python train.py --n_layer=15 --d_model=384 --n_head=6 --n_kv_head=6 --head_dim=64 --d_mlp=1344 --vocab_size=8192 --activation="relu" --norm="layernorm" --norm_place="pre" --norm_eps=1e-06 --positions="learned" --qk_norm=false --attn_scale=0.125 --bias="all" --tie_embeddings=true --parallel_block=true --init="normal" --init_std_qkv=0.0223 --init_std_o=0.00408 --init_std_up=0.0223 --init_std_down=0.00408 --optimizer="adamw" --lr=0.00078 --beta1=0.9 --beta2=0.95 --weight_decay=0.4 --lr_head=0.00413 --warmup_steps=280 --schedule="wsd" --decay_fraction=0.805 --decay_shape="linear" --final_lr_fraction=0.02 --batch_tokens=[32768, 65536, 131072] --seq_len=2048 --doc_mask=true --train_tokens=422300000 --steps=5762 --dataset="wikipedia_en"
Each number is 128 + 32 x the weight over its row's rms, rounded and kept within 0 to 255. Layers, rows and columns count from 0. Numbers have three digits each. The size before them is the row's rms in percent of the matrix's.

# up: layer 10 MLP up, 1344x384, rms 0.0325, rows 344-443, columns 64-127
# down: layer 10 MLP down (transposed), 1344x384, rms 0.0315, rows 344-443, columns 64-127
up344 095:086149152182098133100110134170113106109093141145117138120083079124158114142120086139117080131114136041131121113152165132107073108136110118100141125182122117105114082068159149132122090109094115
down344 092:133157095163080130108099115061124137111183129068162118152125114137143122182181187155094145094206166153124133108151083131157086110109162092157133120134128142118135110160093202127093110117114162
up345 107:142187136155111081076104192117037097161144087130117112112125134118126136182104147108146081182161068117046123113128148136084077086063107132081132083095129097153139184128142126160116118152215139
down345 108:108146125117098121123106111117135101097151104173144135115074140182102095039106146122136097140104130147181137157088108107120064182095208176176195112176124142151140147082107127083127150128176172
up346 086:075067142213156105157135152107060110097130162113106165124119142115120101140088115100095148140130131060119107122155086080121096148165080129099122098142132127081146182171080167158140147187153133
down346 080:130166129121072168151193133085135105121133146163165081194132174106140186106077097133145106121094074144108110092150190115168126103114107113171129112106087165144142112139094142147130040107155113
up347 091:081133074132163186142154152148147122151156160119163145205098197175116185108152148137091206109150074102071186127128125125141072084121080094146157080134155107168102144075111139141093081141191103
down347 085:134062156137113122149099111173111113086129112166104121083104078111162060148135150167148108137080201110159106179108123126101121197143152189103123163168080159147143095152117076096138177129139146
up348 092:095178130147143109120147152162103079088146125135115167176071166093083111125174125127157133088149145126138096135096108171150112171149218072093126154131148139115125166163120129134142142143128144
down348 085:127104122122163109140069123139158174177174152146221061107180079142187079070129145146114169101161119140077173151116131130118128099150069129102101123133115109109136109168099210206107066133151099
up349 105:153113136165098109167126151097155172153124143127127128170109153114126168139172107056143132077153148103104187087116171150147156175150114102119097118161110113128157115105104110112152143099111142
down349 103:109110143151119126129157081147157121099153096159067131097156114141152108149099122083087109119095097091169067154088145136129106171114098097189113083087121125188139169092175109109128197081049173
up350 103:084154098148156197128128142154147090095134179154099111128105106155126095154113069125143140109085182107153123087158120075115115133142151138122121140073133145128148061160116114114102140119099138
down350 105:143050123149131165141164162183142167183121130099100158088082115112167130117172134067127148085139132098146121134150143150099076168087172107125144124175094107092124190143143109071151154122093151
up351 103:079129142144083172161052162144123095089178124104156158095129140132135160140118138132135123180135075109123110120124143185109084135093153106115067154109135109136139096139159078106113119094154126
down351 103:173090184185100138114116099110155131118099142142172085129098191136137139107130135105092100090166073137168121157064097135102150158124089126168185150141066169120162162180111112125091135192201154
up352 093:176100142186148089202138159176124163163114099104127132165180143105106139120186098107100086116075165145113154122074196149092108097106202092164130135047128132098062160124143085138154117142135124
down352 086:151113110169117071154120136115127137160123103103104185156175149139150096152193128163160097142161148113145118110120046130120163189089093153138221097101081124141090156089184112158162164142119108
up353 096:112160137151156105147135150184094140166064149155122100171165170133094093155142076066096133140161164056113165092145153110126095103092138082170096144168133085106148136066143096124135128185135127
down353 095:118101155074093114211125152134193118164117118120136172137097110157112145077043092103193088029100143187112102146109160046155187123145114146078157148088130105156075144151130156117145096114108183
up354 101:071116128180171123179100146166112127063074153166154144112104070105097152117077119064129154098196156082120096178149122111121119101145104138176111141081064118121079143071144106119160123116124184
down354 105:083164084152139178167142161173125103091153176148108061111202144154151172192096094072104139149107181115088126145130133177156114156111094115113164147102110160170170073124129110095077101120140099
up355 098:122116101150141111105085173117150050141152095147160124124130105175111099080167157077099117129166135107052114151129100145149079092130140141141158158141094100120119159128118134200109082141163103
down355 094:113048119141136105210110150132136147168095142088169072194132050099118084118100150172087127185116112180111143128173170166112187111110112125096136097156126085145114158095127130139110164104042164
up356 102:136092140171092118134090151115035114077139106097130156106137187104101188160119100114112091138148187097112123077130146092124114117111190130066086117069129062166079143134135142145124178054135165
down356 106:142165107107118158125121180150117133138079103135131162109104134153131138099140129139156171170168109086142152159141123127127104132075103081149081162111127160166110216067146120121121207081098117
up357 088:093118124133125178119092121134182134117159152169158160188143090142125154080115164159132181066089136100168110100059139134115104137096184095137055149156152131193168165142201141073132099101106201
down357 084:108122130107133113148095145131082123141058118124117051164118111076111122164097173117119092175168090148135209162118182086124064194200150114124174151126149124106140122145111192128090143098171131
up358 093:101150121148113155145080119178116090146180180134118142094102147132092126138128087159065136149139123090124210111143100198108094057152145162129092112151119162139154133117124161150097109132061096
down358 087:155161122181085113129154133084084154086095075127141123090132126184136116142145148112109137145159162136086099165076122130164124126110131099104052116186120107114181079111117121093219126147117094
up359 102:156133130155107094101161138121115088088110149183143124141137121178144202084098063101158137109137076137026159080121141121109089182135189153124098115086171145125088155102115113127144056143135181
down359 108:159122114160157139098139170107128103159158133137122096125088139142140105137164119134131180149149087092176191054093163138109099102170134141163090095145081120144100134088149164139167123071111137
up360 096:108187130130151164144086140179175133090117109133163110105055136167182159090110130127087105134072137136125067142060215162052073072114157161133089137130149141148073057103130114105147150140095106
down360 082:183112132000124131109127133122200148183176099099086148104158118109089109151154063131154101147111103188134149096204093120101096155145112083134106117189106163189157107094137173223151108086127098
up361 099:117118172131167053108136167121143109101143152131153166140153099191143121047063157085100160117105136136075184131160152099060078132148119138102044094084120080110080155054155132185132152072115130
down361 099:172097129116145147088140147093106136114124067167089149143181097084160146104137173155147120195136130148126132168147118125086115098167133121147098151055048131139144191154117106078070136135164120
up362 101:083169101144198143071107143157111136157110155132084141129083144121153187141102090157105116120127153118087194095014113107093147167132150068114119121170143141132175150097204104038125083168124165
down362 102:101126094151169094102073153181176091066163184123128136131152161153108085051116118081100110095086162127153097095102133118137086160109182153099105184141155137137076173078149095110135203104111100
up363 117:100110116163137113170131153127117105188177084142154097119103100107155093154092132117108115139124083115105107141106152155100112156113181132102114120140097105189084116065140145102115117165092102
down363 130:101146096146151181145111053121056153164118128177150119176099149141146137138150194147123192071077096084092154131129143136078146171162133096111128117126174155131181165162164079156137097161152130
up364 108:170140139201112071150053113113121156172125101138087131138107102114174106063124148138130082130166166063114105145076148109090104176096141138112096105139135125102152082129121135040145116148141087
down364 112:150095126132139149105163199110168097091092100141082130095126143075179117127084099177112115111107140077140136174137141127104139169176112150106114107108162113138156227115172092077100178161162170
up365 107:085170074128157140110117147123116148131128154137099137145120132122151225154093156123117063080141103139118130063118172124098163185173122139127127097160162136159129144124096105146101105096141160
down365 101:131102193086090131090117114142135196089113195206129167153164108080103160156101124163116165126151131255106118069135067134119093159175118080153104122130078134157126172137141145183107153119155166
up366 129:156100117147140134190090169188125165124140135155180130074153105137091135113099120163104092139040140081102107076072147144109122118088158132145110172131092123114106132073167073075114153150159124
down366 136:151109113060114140175154135144139141124187117126117083118163055119114115146057090118081050128128116153173096106119128143137155075117140158154098128156123139139182137062131094128136111118124048
up367 096:072122126121146126144139140160122106157106126139166114130145089153113183127109134113130074136143134124134122140135182120035065162117130166102074185105161099170131063126129090038113120057151159
down367 090:102077150000150159069188230166120138092117133123174164081122141113104117132108211098137188168102086148090112138170177124188086107148050138047074114141103165160121115152140153125136130130092141
up368 101:106132139140119123130091142139089093095098114171162118127118196101142081138154151095144123149117191065064134155059086132087078116112156134132079161141181127149124096196124144094113105162095169
down368 110:132197081090099123094135108139154121181147210165117106155149122111175116072078140150079135163181139141102129087128087152029172152107175155088136117101128129089120143143114079103150116168112127
up369 108:163151129151096104152146151127090189114054118147149116131078091079147095134091116101118096164097125113118171145132132124077116122125153109134167071130143145140167129111145092058088135093157125
down369 113:101130126201138051147134085116134158120104119066145154144133099141132077093079138100173153163131181056131134117138118114164139113110064093141081127114109115102121125028099134186140172117112126
up370 101:058137135141170137094137147160081113144137103128097108175103144112101125160112154118182145092183157125116154157141143171114149082133122093120092138147137141100162157143136154092127094147113117
down370 100:138116107147135098095118140143147174166132167133161155187150137170119145173145130144100177109181173111109068121147101129161100176110131171147167099126101087115104066127117097123137125117118120
up371 108:134118093162085133104040142102077118202070074155182147110119077146147116118151150045097149132146106087075172130144103102072123151150088124109129121103132135102133051131123088106114127106080125
down371 108:098120132125085146135150125096169135090122106180158123138119157178099156125087132177174092126161096130104165156126113159149158086173077103067128129134117128070195120112137134169125143094135154
up372 098:104159175168129097069085122161118138129134100101116099106136124131147145171111123136114144131132193134114157080147136167122113122115135114122176097159124136091157195084115166080097121180117119
down372 095:149099152200164118153126169094101130122135144117124184132097166130132138126136139133158140086108095089096140134097127122113097132143103189152105178143144103111168141154110113103166164183117150
up373 098:203172086149132120158083165150105089190150103143179166104107101176082099130154121080178084084098120107100150050105094108132024135124168060084138128096159101161061147135133159142168098127189125
down373 096:090083156098176135125144098125146088141131123117122132117121073120106169093136146127138124148131147122110112113168124135098155141179095098147186130101144153154186077139082138150136202151184169
up374 101:110119146175112156055148150140159146112098126183095182110188057126117195067140117113088064137102133078143153158114173110068121133175069118103129173159129107114091121151155135119130121157174117
down374 098:119162124190179121071150148122142149111085187159181119087136132141066091172151223114098101136147112057098116110131131064149140078094089094187114124122110169130078178116167160184115126100115136
up375 092:139096131114172125095086153137153192131075147117083159154158052133172119127144141152173108130104094110130111071150134125106120067145151176134172148110098105163155142106200148118098148095111132
down375 083:126150142098134106118166141132149081072149145142135104116141135062081126070135106138152107139182064115126134104117103136119090158195204176136138110155168168112129097133128126150158120140171094
up376 079:141161107103178161118123178151132176030086167133164148136123134127107165122159081138102155080125155156100146116107145054148115146121101117188104072176132162148167135114113125138119111098194167
down376 068:144114096015132157158122139078098093197140042119144096070109137130148107106128140140120106191160114126112068118097090134105203103093136165132134141113076090098182145150086126080171149150143111
up377 099:131190096140100151088083147146145099140114146149088193118108132152166119061120125073122130115136106114142127189122174121147112125138107098069178168205122110103115132084116094101162129179110122
down377 097:090216153212089100121168164126127098081114160131093105148095123128148131104166120083194117146109138121137153112148144145110147066125149108145098112193112119140159134082170113132156114119068148
up378 095:112119108121187132103101122165092151135163170195129120109153079119140162118075116131116144148156098147111147156110107130100135140139134071144085147139192135110121049109133163097121135180105093
down378 090:084153181051147087134117137118128139111094107096085199103075118063066109134108138102108122158167166196148168156092083071120105121109128109158115081155166135104160157132085147170095098122130174
up379 103:000162105181121097094066161094129082080113094164121127107165080173188146094102132115140124140091052075155138095139143157088134124143144108056098103144184095150127097172152149102154110116187129
down379 099:045193133155163143112136116110171129117095154157147126071166084083111106130097112120156088113103123102101107126174154133128146078197135146155163109170218077114118128045132111144105112136157079
up380 096:151155111152132137152139141237128172140066133146163149084078131136113127107096120094109137143131147045080196137146075171084108141127147101065087120148127129123131126121160131156126103151105122
down380 098:123147119123165083113155117146156152124190053115180168161164110091132118123064092163134054110148123161146095133126118121136135086169151158125143096074115136154142151120093145099117177128124132
up381 103:114152093180164102131116149102131122154128136135152115099159106147105155171130043145082162119083160063149144065115108139098124111131147126147105121093114082141137088069139124116058113160098126
down381 110:145125136146120116142172144179161132082153114147089172120115197130048142095132163133171134175102112123155155123072088137084110083133165122084120152113125123151123140192088149201104114158155139
up382 112:096142089154156165117166148116132115094166071107113126166131167158103152158119102109104183081049138138170118098118143091114110091112184137139081139137105132104106134099101173167082092115200147
down382 119:111138104162117152129143133194084130134084123173097194177158167127138142089138092100121132125180086068156106123113154140153099144167109146153184181151144086098185108157083166111128143141156143
up383 096:097090165128093044161105126158121111129131082096157062144158111120109130084036148131157093128071123119184180086131210147128160126100115066104091174092113093120135094143192066102140098131147152
down383 093:093138148134180131120170107119116160128119158118119184162134152168049060116131117189102173077124103139126110119116135114129153137153136181152083078148102123159180133136133104075156076151163122
up384 102:059168119160173134138099162143086084116126155155144131120075126135187163099128134155187144164117131100139122131106110146124144128134100104140078136082177124108166127129153160139106171193116124
down384 100:078102192155145089153091101140161072101097090140128119183108172124153104131152149161089120082113121098135089124148115185136062142154178141104101090143133135125128145208078168207129109156109118
up385 096:157148125151109089095123145156162100209117144121116163148103100134175113076137110085075099130180162126098206076153123161132129149077064135125111131072119135139131138078135180101150136131136095
down385 092:141132144089157055118099115122116115081140119176142152165123133191160085101157142103083135125126167145106129118114071118146134134075169076112139101103134089126128095118169144077118114109104118
up386 094:195121094155132151142147180163120135148119172108139145130092095127108128123177168130088174151088127110139143066110115115152077167134118092122185099061187099140103097140122202140098108180134120
down386 093:141118102224145096091115070132152139099085058119137098105200172160155100160115080136119121162144118142121172099095112169093184094172104161123118122109087157131098135086118159144113151119144159
up387 103:100124137135108123093129149136117094100127132163102169195099127136152141088142097116175100156144165107123138130108166108095130150119200124074130125087177121098129133104140079133119188107131062
down387 098:082113127204132115152109128153097185134127180064128133094087035157147138101058151141137131144111145106162049157159095129163095138135088151080064122125160110085104116144110132155152088166082102
up388 099:158131120141143088115112144135132191154122138159087119159106172080139145192194131138163143103115116137085176086135168063108074115170193132157148169146111130115095130114169100161110149107092091
down388 096:159182127112200112119135100101167099101157137145076150131126112133090128148155165112143119111121082162121150146152123148134169139123101127109147176142121056098098123088126104083113093119159080
up389 102:072137061170084118124084157106115183114139102157118113176176125078173198100086109121151094101111074103183147135084150170041116130099101173082165089121123120099110117127126142118144172118140170
down389 097:107091150174143135129135163129158128173112100148110093159181222090127158094051171148083171149154133132098112162108074143086144114127083100159110091151131116163210139134113156122185091072119148
up390 098:104192115149181113084153148178145099122148115131116120114138152112095148158109135100126124138122146134068178110087152163106119174079177113060160155149121144082159121061127116137131063164138131
down390 095:155191086121153099128104111115161127121136095164144195164144128163194118080098111123103161098064112169122101150114144136204112158150126137179103151104092169137127177085174129104101157155168150
up391 111:125173104135129132155122166108149178150139150115152140169095116111104174084091158135138084178159105140106158098119127114102102151099168158155097187109136094069157145071104147161119113129194137
down391 120:085198142135095143109071150177128135057155129121205161091115146136126136126080124118132097170158123150086165105156128131115137101070084171092095168137116080152101135176146052201138126118119135
up392 109:092089111135120113173110164116123115117156184130110129099114108084121144130168080126120115155143130129134177101072157126100157103147152110034110107169165120128123135078164109121103165156126119
down392 114:149085132051096085139073161110145136098087156086118125141098161075121111139122131090170121143145113158138102078109134161148119099104174128131116128099067135096163142138133123156158151122059150
up393 095:119128140113164092177122132154108136114085118111158155103183102142115145137145119139137106140158085146124155107087163094109134143154111155097125177153147120093118065098090100102125085145160153
down393 083:146128126000148125123175078107141167132150108147158099108101091151124153162091097129108185127121118196122139136164146084162098108115160133157062140118107165156136077117179141163177142138136187
up394 103:089126087151147105146147135149177130146110153178130198175161130155087164088129129074136143148128143123153148098123150157106136108122165112125121093116082136145105172133151154116094140081054132
down394 115:101112109099189179153118088086133243147179150140092131086098074167149110098127194173156141138150149189181091178108138137125124112105126122119142078111147097163120174120146212111132119100111134
up395 105:107111092129086131111120196119067117171153119140106125157133093177107118157091144072131115120155132134103153077109132113124093145105144135122139131114147115151075156084131154130156119143157131
down395 110:101124065201084180078103141153100102150080098146163120146160078108105167220119146190157151117110085097215113117146164087163147173114137112116116209125128080120134117144124129105107161155107192
up396 085:132091155134147159091155119149143107168152128139201087121067120085152116079147157115079190100112122136138089164134132154155092101114128112076103215137120095140098183145149163203111098075181112
down396 078:096173115114114080130118157113122154154107100120110179129168104114109071162097114107145127067141134114177178121117151097155143103158130162150109080184162164154106110132125083127131172130119073
up397 102:152188146149143140148114126151100166113072146170168124104062194150139156102113139089140105111143110089165145139108077076109115152087140100172129122116111109159144131119139131106141103068109186
down397 106:083102074097123149072135186140163146064142104115141150189122084084172133109093173209129075196141047155124158138102101124115159081143198148076112177120075136110154123171167134122178132096137100
up398 096:136078126128128111110118171165166109114151108146146140138126090123140114097152135104092130132168188132153115143082140122179117162114157085126114146150143166169150192154168068143090127077143189
down398 089:160097125124149091210191073086128155135121116084118091136170174111177120200138102097088129106184105147112176101112075166151158126120154135122144115097120096086079101141097172153132142112105134
up399 101:111096138131117047121128161117188184115121166127125093135114144163103105062157131123129125127171130147076140111129098058105043078057146092087177130081161073118103134138133136081147105129168178
down399 101:153110130157154116116116184130144116139100062126080117155163137086139165124080106158153181130115137086170091115169114145072160159079085153105114115165142099081136111152146129108078098087093106
up400 097:090108135136124168164116143185101125118076195158073170100138174180119117163100144081092134130157102099138144107095147126143117144169116126098129123143128111140123119156127144090112134108100103
down400 093:153120101196154137128110102129169117173160129142152158173134087115063108157140181123065137143142133132167107155108156150119193133143165146092133185110072151085111115132163132123127129122097137
up401 098:116092123140121136115093162151137137123092113100128144194123098144102142109124140084142111129055167125101156131117146177122106164171182140140059121073135124141151114086134118154122100122175134
down401 098:131125154128098141166123171145172067148147143117161169122068074116126129165094155158091123182150159101069084107058097102089141159098178155148138168104170091132217104130096119097124076146136106
up402 096:090136107116149132130130145155140089109066140102141126202101100098083154082158145119110120079049150120121131090142166124113137096093143113171104192173154130083133161170169105082108120190129111
down402 095:152067102127066119134158073106084099177184180078137115143087136119184110168140122159099107158188149149124115101163120130134137159118103116079130166114173143165161177086141120151163134098166087
up403 092:082156124155165107119144150080151118119100155110122109110072173148065169132097150177149187131079079092169097125145113130125127085139111110193120126188140130164143140086125170131133108167091132
down403 082:124150095189113111072028143135105193110145094170155100175165091148129045137164117114132114057208167135093098103101162145135149128093137147091162131139133082092085102173167120131121097099160121
up404 104:087098099184127158138091159163136106117110168137178121094123125166206168092110079085118099134072130090136112140142146103075150109100149094110069101125131054100069147139149116100112154120130126
down404 108:093125078129158154141094121096141125094090200184127151098138110155108211145080128154090104071186053152140106145103171104094133131078061184130087066163170140144087146141086110208094128131181131
up405 109:112141149148129147170102162139113105127130154185135167072108109137121124135126121153144089155106109061126107150123132103103090123170120100162131118107135043113117209138148134073091151132090158
down405 116:096161099158158082102086088079130097115091109094128190124195108106178106111129104093118101201124134110141134150105101136117174127144161128090086135159184121061098170096123152119127135144123143
up406 106:106149134157070152152088136112087170088077107185153169076124109145156126151121119082131057119110140109105127074153187139074148132140092127107123149158084094158140142049192087082128142062172117
down406 111:088116088141078088115151111036112156119089100136129219136142149122177119088145116190126115117105095071188148130151095111038105119194142098059146093125142104074151155141132187087129156113085142
up407 110:204186077127181131159114142203087065142148069141173150137136100117109122174159118146108089100128152111120117104153118101103083138140168125079077101146113135122090175136125125100087108107166113
down407 105:161158128074112173132197048156107070127155152087128161097101111154133153148139198090062141107072154146105099128170132129156115165089123098118101118106135166094172133123053178168157132159178125
up408 097:112177131164100130064075125094126145175113056115129139191098129118176132161098114121107127072110101074112125143124179116124109132102077153055115129101087126120105129132176163192102139113107099
down408 102:131103139140171088138083130104087159081126107100131129156164053098107154124114073165118127114105107104183151189126110175120151090138153105067151151189137149156106136070133138177140140096121155
up409 091:066124092136181121147156143062196121185132150120123159137195104200089181101114140098110131136149198108117140137080137118112110088120103137093189114073085141161142150137112148066134144167136123
down409 085:182075124126086124154161211152105157120109148109127121204138091075110130129090102128157103122139100089142170100182151138091133139142149127158123141166173153137075112124109096137098159104151080
up410 188:156191124134146058152117140195170131181126120148140136149081146096139164168146107081149158106112108133141146109059180135091079128101119153158118098151165046127157158172124132125103088156139112
down410 119:150183142146173109107129121180163119227125124155101128145126085080137148167151136123199132136151119167152139175138133136097152142128126075174156140144158087100137130195085137170103133130100120
up411 102:143104179120092127112153147147215124136128186212194229115176139078059157112089083128109148055049163118116152137089119168121110140130164108095150109135121103150075163112124153133113125160082201
down411 103:160168112083069160114203179059082137113183170127131149109145178156117140163148103131148166166088112158087168138097133161162118107101168090149155057124131160123106140135121185165133086159152124
up412 115:090122117149153115188099156175110111147108113138101171125151079142139109160123110116125106092128130107095137067144138087087131110145150117095089195177154162165117141146087140104133169133124138
down412 117:110137136159088112159137063155113192101115135126151143101172097140107106147096185136088149085122075144143149121140138137120074067094131142134083145095129122128182123106110093083099127094133131
up413 099:117128114160167151139063135184195103127140116154093111080164135139096150157113067129126135084134129082074092140091168157089118080112122151099092126162074061137041123080129135104136170172095115
down413 103:196103167116107114128145100123166167182213141156125149088095108198138140119176113094147142091113152159080153066164157080169121154137129118128145156092168195135106112127155141124160127147241129
up414 102:078125063181137152177126189185097080078148111156107184150139156122127169079143106079140077121077135070127151150108123098064101155129137077113087165096192149094151136101155123123109165150080152
down414 109:158121113120121141136140109091098103135164126131173056201087175130194145071201121130152114145168151219116164152140132157164102091093131057104158127102127142113133097126085155147156136162098117
up415 096:102137128146114094111085157176083071117176114112111105140123125120176173095131097102123070123047149119178108131096167146129109151137150117130120144214188057140152157120188114122089063147185129
down415 091:155135107107160104128081188186102121116052139137127140136155151083099110089162119128120138070117141153170077123114170085099104087162126162142084128170140165107113205080082102105134179135106159
up416 096:119174093122131100094138156133169082121117131135203159126173101142133124087136120069166143046161160052148181161049200138064120144107141106140081091121178100108131131121193143044121121115117191
down416 094:086195130093089163167077169149094150179187135144063121087166179146089147135128144104118121070135074140150147120148085104133120116052123118168186057146149182092150179067118112137121123131161167
up417 101:122113127133142153149111145221112110168120151162179165138155058123110123137068056090073141167130134101142133122168167122083052098162103113141103083160108103060153183145092086074105149171190151
down417 107:158118108095147148132197164048115121108167167144150117136154130124142176060168156186184141107113107128124125109119165112134177138043128210122095150158171091098111129151123139151155080077078148
up418 102:132162075140127122159112136128128128132143135128119139104160118140145164121147133067134114114089112071195159135065134154142136138092137143149146167113181173068097159080149072072110143187167186
down418 104:127145141080150115101132093062094114052160103134154119141092126163192123125116112110135083125163132072140095099087112121109149144153113153154154162127133177157126119094102123111144164177144162
up419 093:107141080136196145121127142137166091137099135090144159142096160127090129141151101120118211072096101028184131109144131141096122103182143066174143120159143133155149139048117118104101097169140133
down419 091:153169153123109108147073147134147154177145134150137115141145112133138100137129094185181103147139165135129139105074153127166147173136141175061098166143148142089109143128135150111187145129152142
up420 104:118107125139181182182134116104090151120099075172089153104123087174117140129126107115142065174170087110088148119129185114111061194114181146117073122122161119102099140097140111118135166172177109
down420 105:165121121135073112108159189071116099226179122123119158101118128076091147138118148120169138123165094134147125064143133108144140107095151128157165131157140150097149138126114145136097157135098102
up421 094:115131131157120137168145151189095132071072153138093139103089156129130145104172146192090194142081094091183158085138147125059075157137181124161161190173124106127129092142127051108078076119101165
down421 094:090133187154135157153177114152146085110135094122154123097172123180154103131112148125108139136153107109158058116044166105046178117076111082104124141124187087177107078152180177156152118143103112
up422 107:105119138188119177138094154196149060115151140223111151110145185176159136067124091026078117125087163108134111140111161126101113092147117128086108169099186080140106148098156137099095164139173107
down422 111:114118170133120094117119151141132148124129184166147120090169098161101106112134151144154117097119133153116169141125137032205126123108092106081132099110161147137140136139187170184103172136117153
up423 099:112103139124206077108135166130149169138112158155118142142148148190141127092159112082084129131120202136074140110125102101118113139151197134101171162100070088129145203105105115151111176121101115
down423 096:163077136151127156131156128154137192062177116079084120108152117123134109117120131111185129128133143143122155156143110133109191178121143094116151115122044129071065099122100134091148133154177076
up424 089:092071115116156086099137130153114043094111142126208161151080129116165171147134120113111123111107124145140153147112164134054079149153095096127072105150143164111113101064112142099101113067126168
down424 081:165116174033114193095124152170187159190134123094111154090186120136077174108170151170154154135137147108146114073159138117151106139093087136106163187117155143176122096126181149160154152083137172
up425 100:114140147139129058143148152175127091135139119154149118164136119127107114074180094092111107114081164099144140118190160207126071128095145119135090129115109159066095161138148093079066134138172081
down425 099:126160134135080150187136119070104099132108162165152114136134141090055084133111169138128103111139205113109156168120068117216149137135183161117095147160206170185086167111112090087190089147100090
up426 107:098129148148119095119134150143123147143109137179167157118169124178135126068075135093103187107141109092081151079114138125103136158044123112158158144159060101126121111117083123100157148067132104
down426 106:137099097255144172144078107153116128086153105142125195153130135083042164113135099146087069145130115139128059147106120140128097108148116128155100149078156167128080151161137142185104116126179110
up427 095:167139131146156132145107198179118192111073159113159121113092121098099149152142130123131171158114160070150134140147107104118054166095126088182068126178134147170128149071143126163181078143121183
down427 100:165142150161093118145139115157113092143120134120147166139090184117127150106142136082143076148154107152127179073178155099071161142111117166043063155134162090134093133125090169099163098080118148
up428 092:146108123103163133151165152117148182136164142107136096127201162125095126139165131128102107087097188149125103126157195152122152114146124121111147089098125085145085120165132109139108105067168188
down428 079:136142149136110145123085100142166079112102105129121161095105155162161148127081117115151144191155086123135142148080030072112098146099080151146089184171148203118149140093140153135137143162109088
up429 107:104128142139103151051112164153170159144127116135107138155124157132142129168148179032124120077146174115102144066156117154138097174103103026113112084092088116076094132127112124109159128163149168
down429 110:160175125106119054132157170132136135110106123144037133153102040103080114145116142114180120144135116137166106113143129124113129179132081122135106136104136152110110106114141174137141114141154159
up430 095:157114115180126157092112137144134099100120074102157115156090124141190106139136129108164133082067124071126154155114205074182112114145134042158126102142155123167067137131159074113110151131155168
down430 097:098142131143129116132134151111109202094071126122136193100139182162071066151145129165127143158151093113175153078145055149163134114092137171141075121154127130172140180091110150162130179155122131
up431 101:133160083147139154121137157183146139127149150111161149151085153075215165129128110114096123143102072090105126140130191087135157167106064073152122162177120086143113137078160102103085151135167142
down431 104:100156113155148117109109159114148154107101131111153155153154158166033120123084134058177094126110085144130083120118091124117145114146092149136087120068106113117125096081151134133152148125145121
up432 093:128095099145103086117119138114134076115127114173123160134189104077084124070129145118160155165107131120167097141165185161121087152103190117163099109100070056147129127119199118155070127119094138
down432 085:112147124118167126163132088132082153114160135185125183123094147190151127145151148073056180164147107202102118122089124144129071069139132085134158125095154162130127119124100141141071046106133099
up433 118:051180081144066080179069153188126134126114211182122131132139115211181116093124118049118057161131089071113130126174133154053125129084149148064084116083125135115134112149093070096088162147122141
down433 123:146073117099154137105087174128106126107093092113204121170081144118153145134126111163123162108143145172107098099074140096156133133115179136104101219102134067113108085133118096107146094123088109
up434 088:133124171144146174123118193166152162098060060148139136123098168084113163170097127140121167126083189081105114114114156176104122139122166098176089123135149159172098082121076094102120143114106154
down434 089:157127112017074064156112145106116119138222084106123123181092126156198076122119127145171172218099107114094142102095123144106142128123083182139120135146136104093160081125123209087180153124083073
up435 104:093092096175160108152084157174138073144152131168122112151141071195139135155146090033056115095135123084114167157093164148081076128118122130110118157124163115090129121147141182115132173107113129
down435 109:165107111120162098163109169096161136079131154162090062126100159127157128144090151146133164145147130219099147088079132107136128142149127107124087129167090087160147115181129201091121076099149077
up436 094:128166115136093091091099153171141108147114155163124131153156166095161198125059068148134174192100159116157148142056144162082149182127145051089205090189142136107048132125128098043108190157130104
down436 087:126106213148066088145179133129100143092139179103127099122138132160157101137162144085082137133152124146139136114103122113085099179103138172133074107086180157121128119225072148142142130163106153
up437 106:171092106220141154131081138202089139158110088144179120083056081095118095113149164071147133165105176093094128137095115192139053157162176046166102178135163140132086137167146154077134128121125170
down437 105:149066141159091150115097126144094107212163036122147131125116117126142100150152113165140111145143142103135085133123078125119134108125111109144042150134137073173110133167045114122171224173116147
up438 108:110137165137143153126143153112102120163121123122125148140086144158116161095085144106153146107110124130127134088089171087065083096093148110098149145123138131124103150137147118175129113111203221
down438 100:139118183113189145137148134094152137179092148167133205140165148136139188107143095161103127110145103174137133105143145126122085075156163130133088162059156180122145176125164094088113132105143147
up439 099:068195142148115099116126150133136201102147145156188121159170131124166146126148125103121172097126114119153176162091170135132095140110139149154107107130113162100125166152178113118110057147100203
down439 098:139134120177142103114079119093169131135142112110147109194102129114089118112117148101121170140191124105122156122123074137122136104134182132144139087152152121152152184137088094130140152132098112
up440 100:161191121136130114137138153137111157149139090146137129154147138104159130149141141156119074116144127111065190084107087121153059150094120159152170131088207094071099152106123139068103154114171128
down440 097:169109113180153154119205175125097100126102120100116190059108179130135049083146070134147098125173061068109079120104131115128087106129140131165110139129116156155073113190088133173120170116154138
up441 105:067124162147153089169155133159150123074099138153136130123130127161103128125118161128174130155190080083135146181078138077089091173145146185143159155096151130104127120153171130134127098096138133
down441 108:146126149227125121200124104084115167131149147116046160127114127179103079183127123128124073138142159061135120091125062156133150155128107189109148124159104111146147121129046083118111171085116086
up442 097:125084124138110153176129142113082117117087106125168098148134131105086171055113131107153167158069203139159121175107164116061149120144101106072161143121139087091123111108145125113128109110160190
down442 086:144113143000161155117109146094131164138183079196115165159107122119098112125144111156204133107108087255168145154098089121138155081117122086128091156095166161130120161087117136112147120123132134
up443 095:077107129149142111139135151125174144064157138114119152163110093092134200161085132042162208114121149110129091114132129076163111119106134084104118131112152109140042079060188172129147123074129160
down443 092:134114108171108127099073087126095139093120137116096138113124134098135140143174154122100111113183142132114204130167134126147142130101105140095104082103100072105113069174142108087146074148095147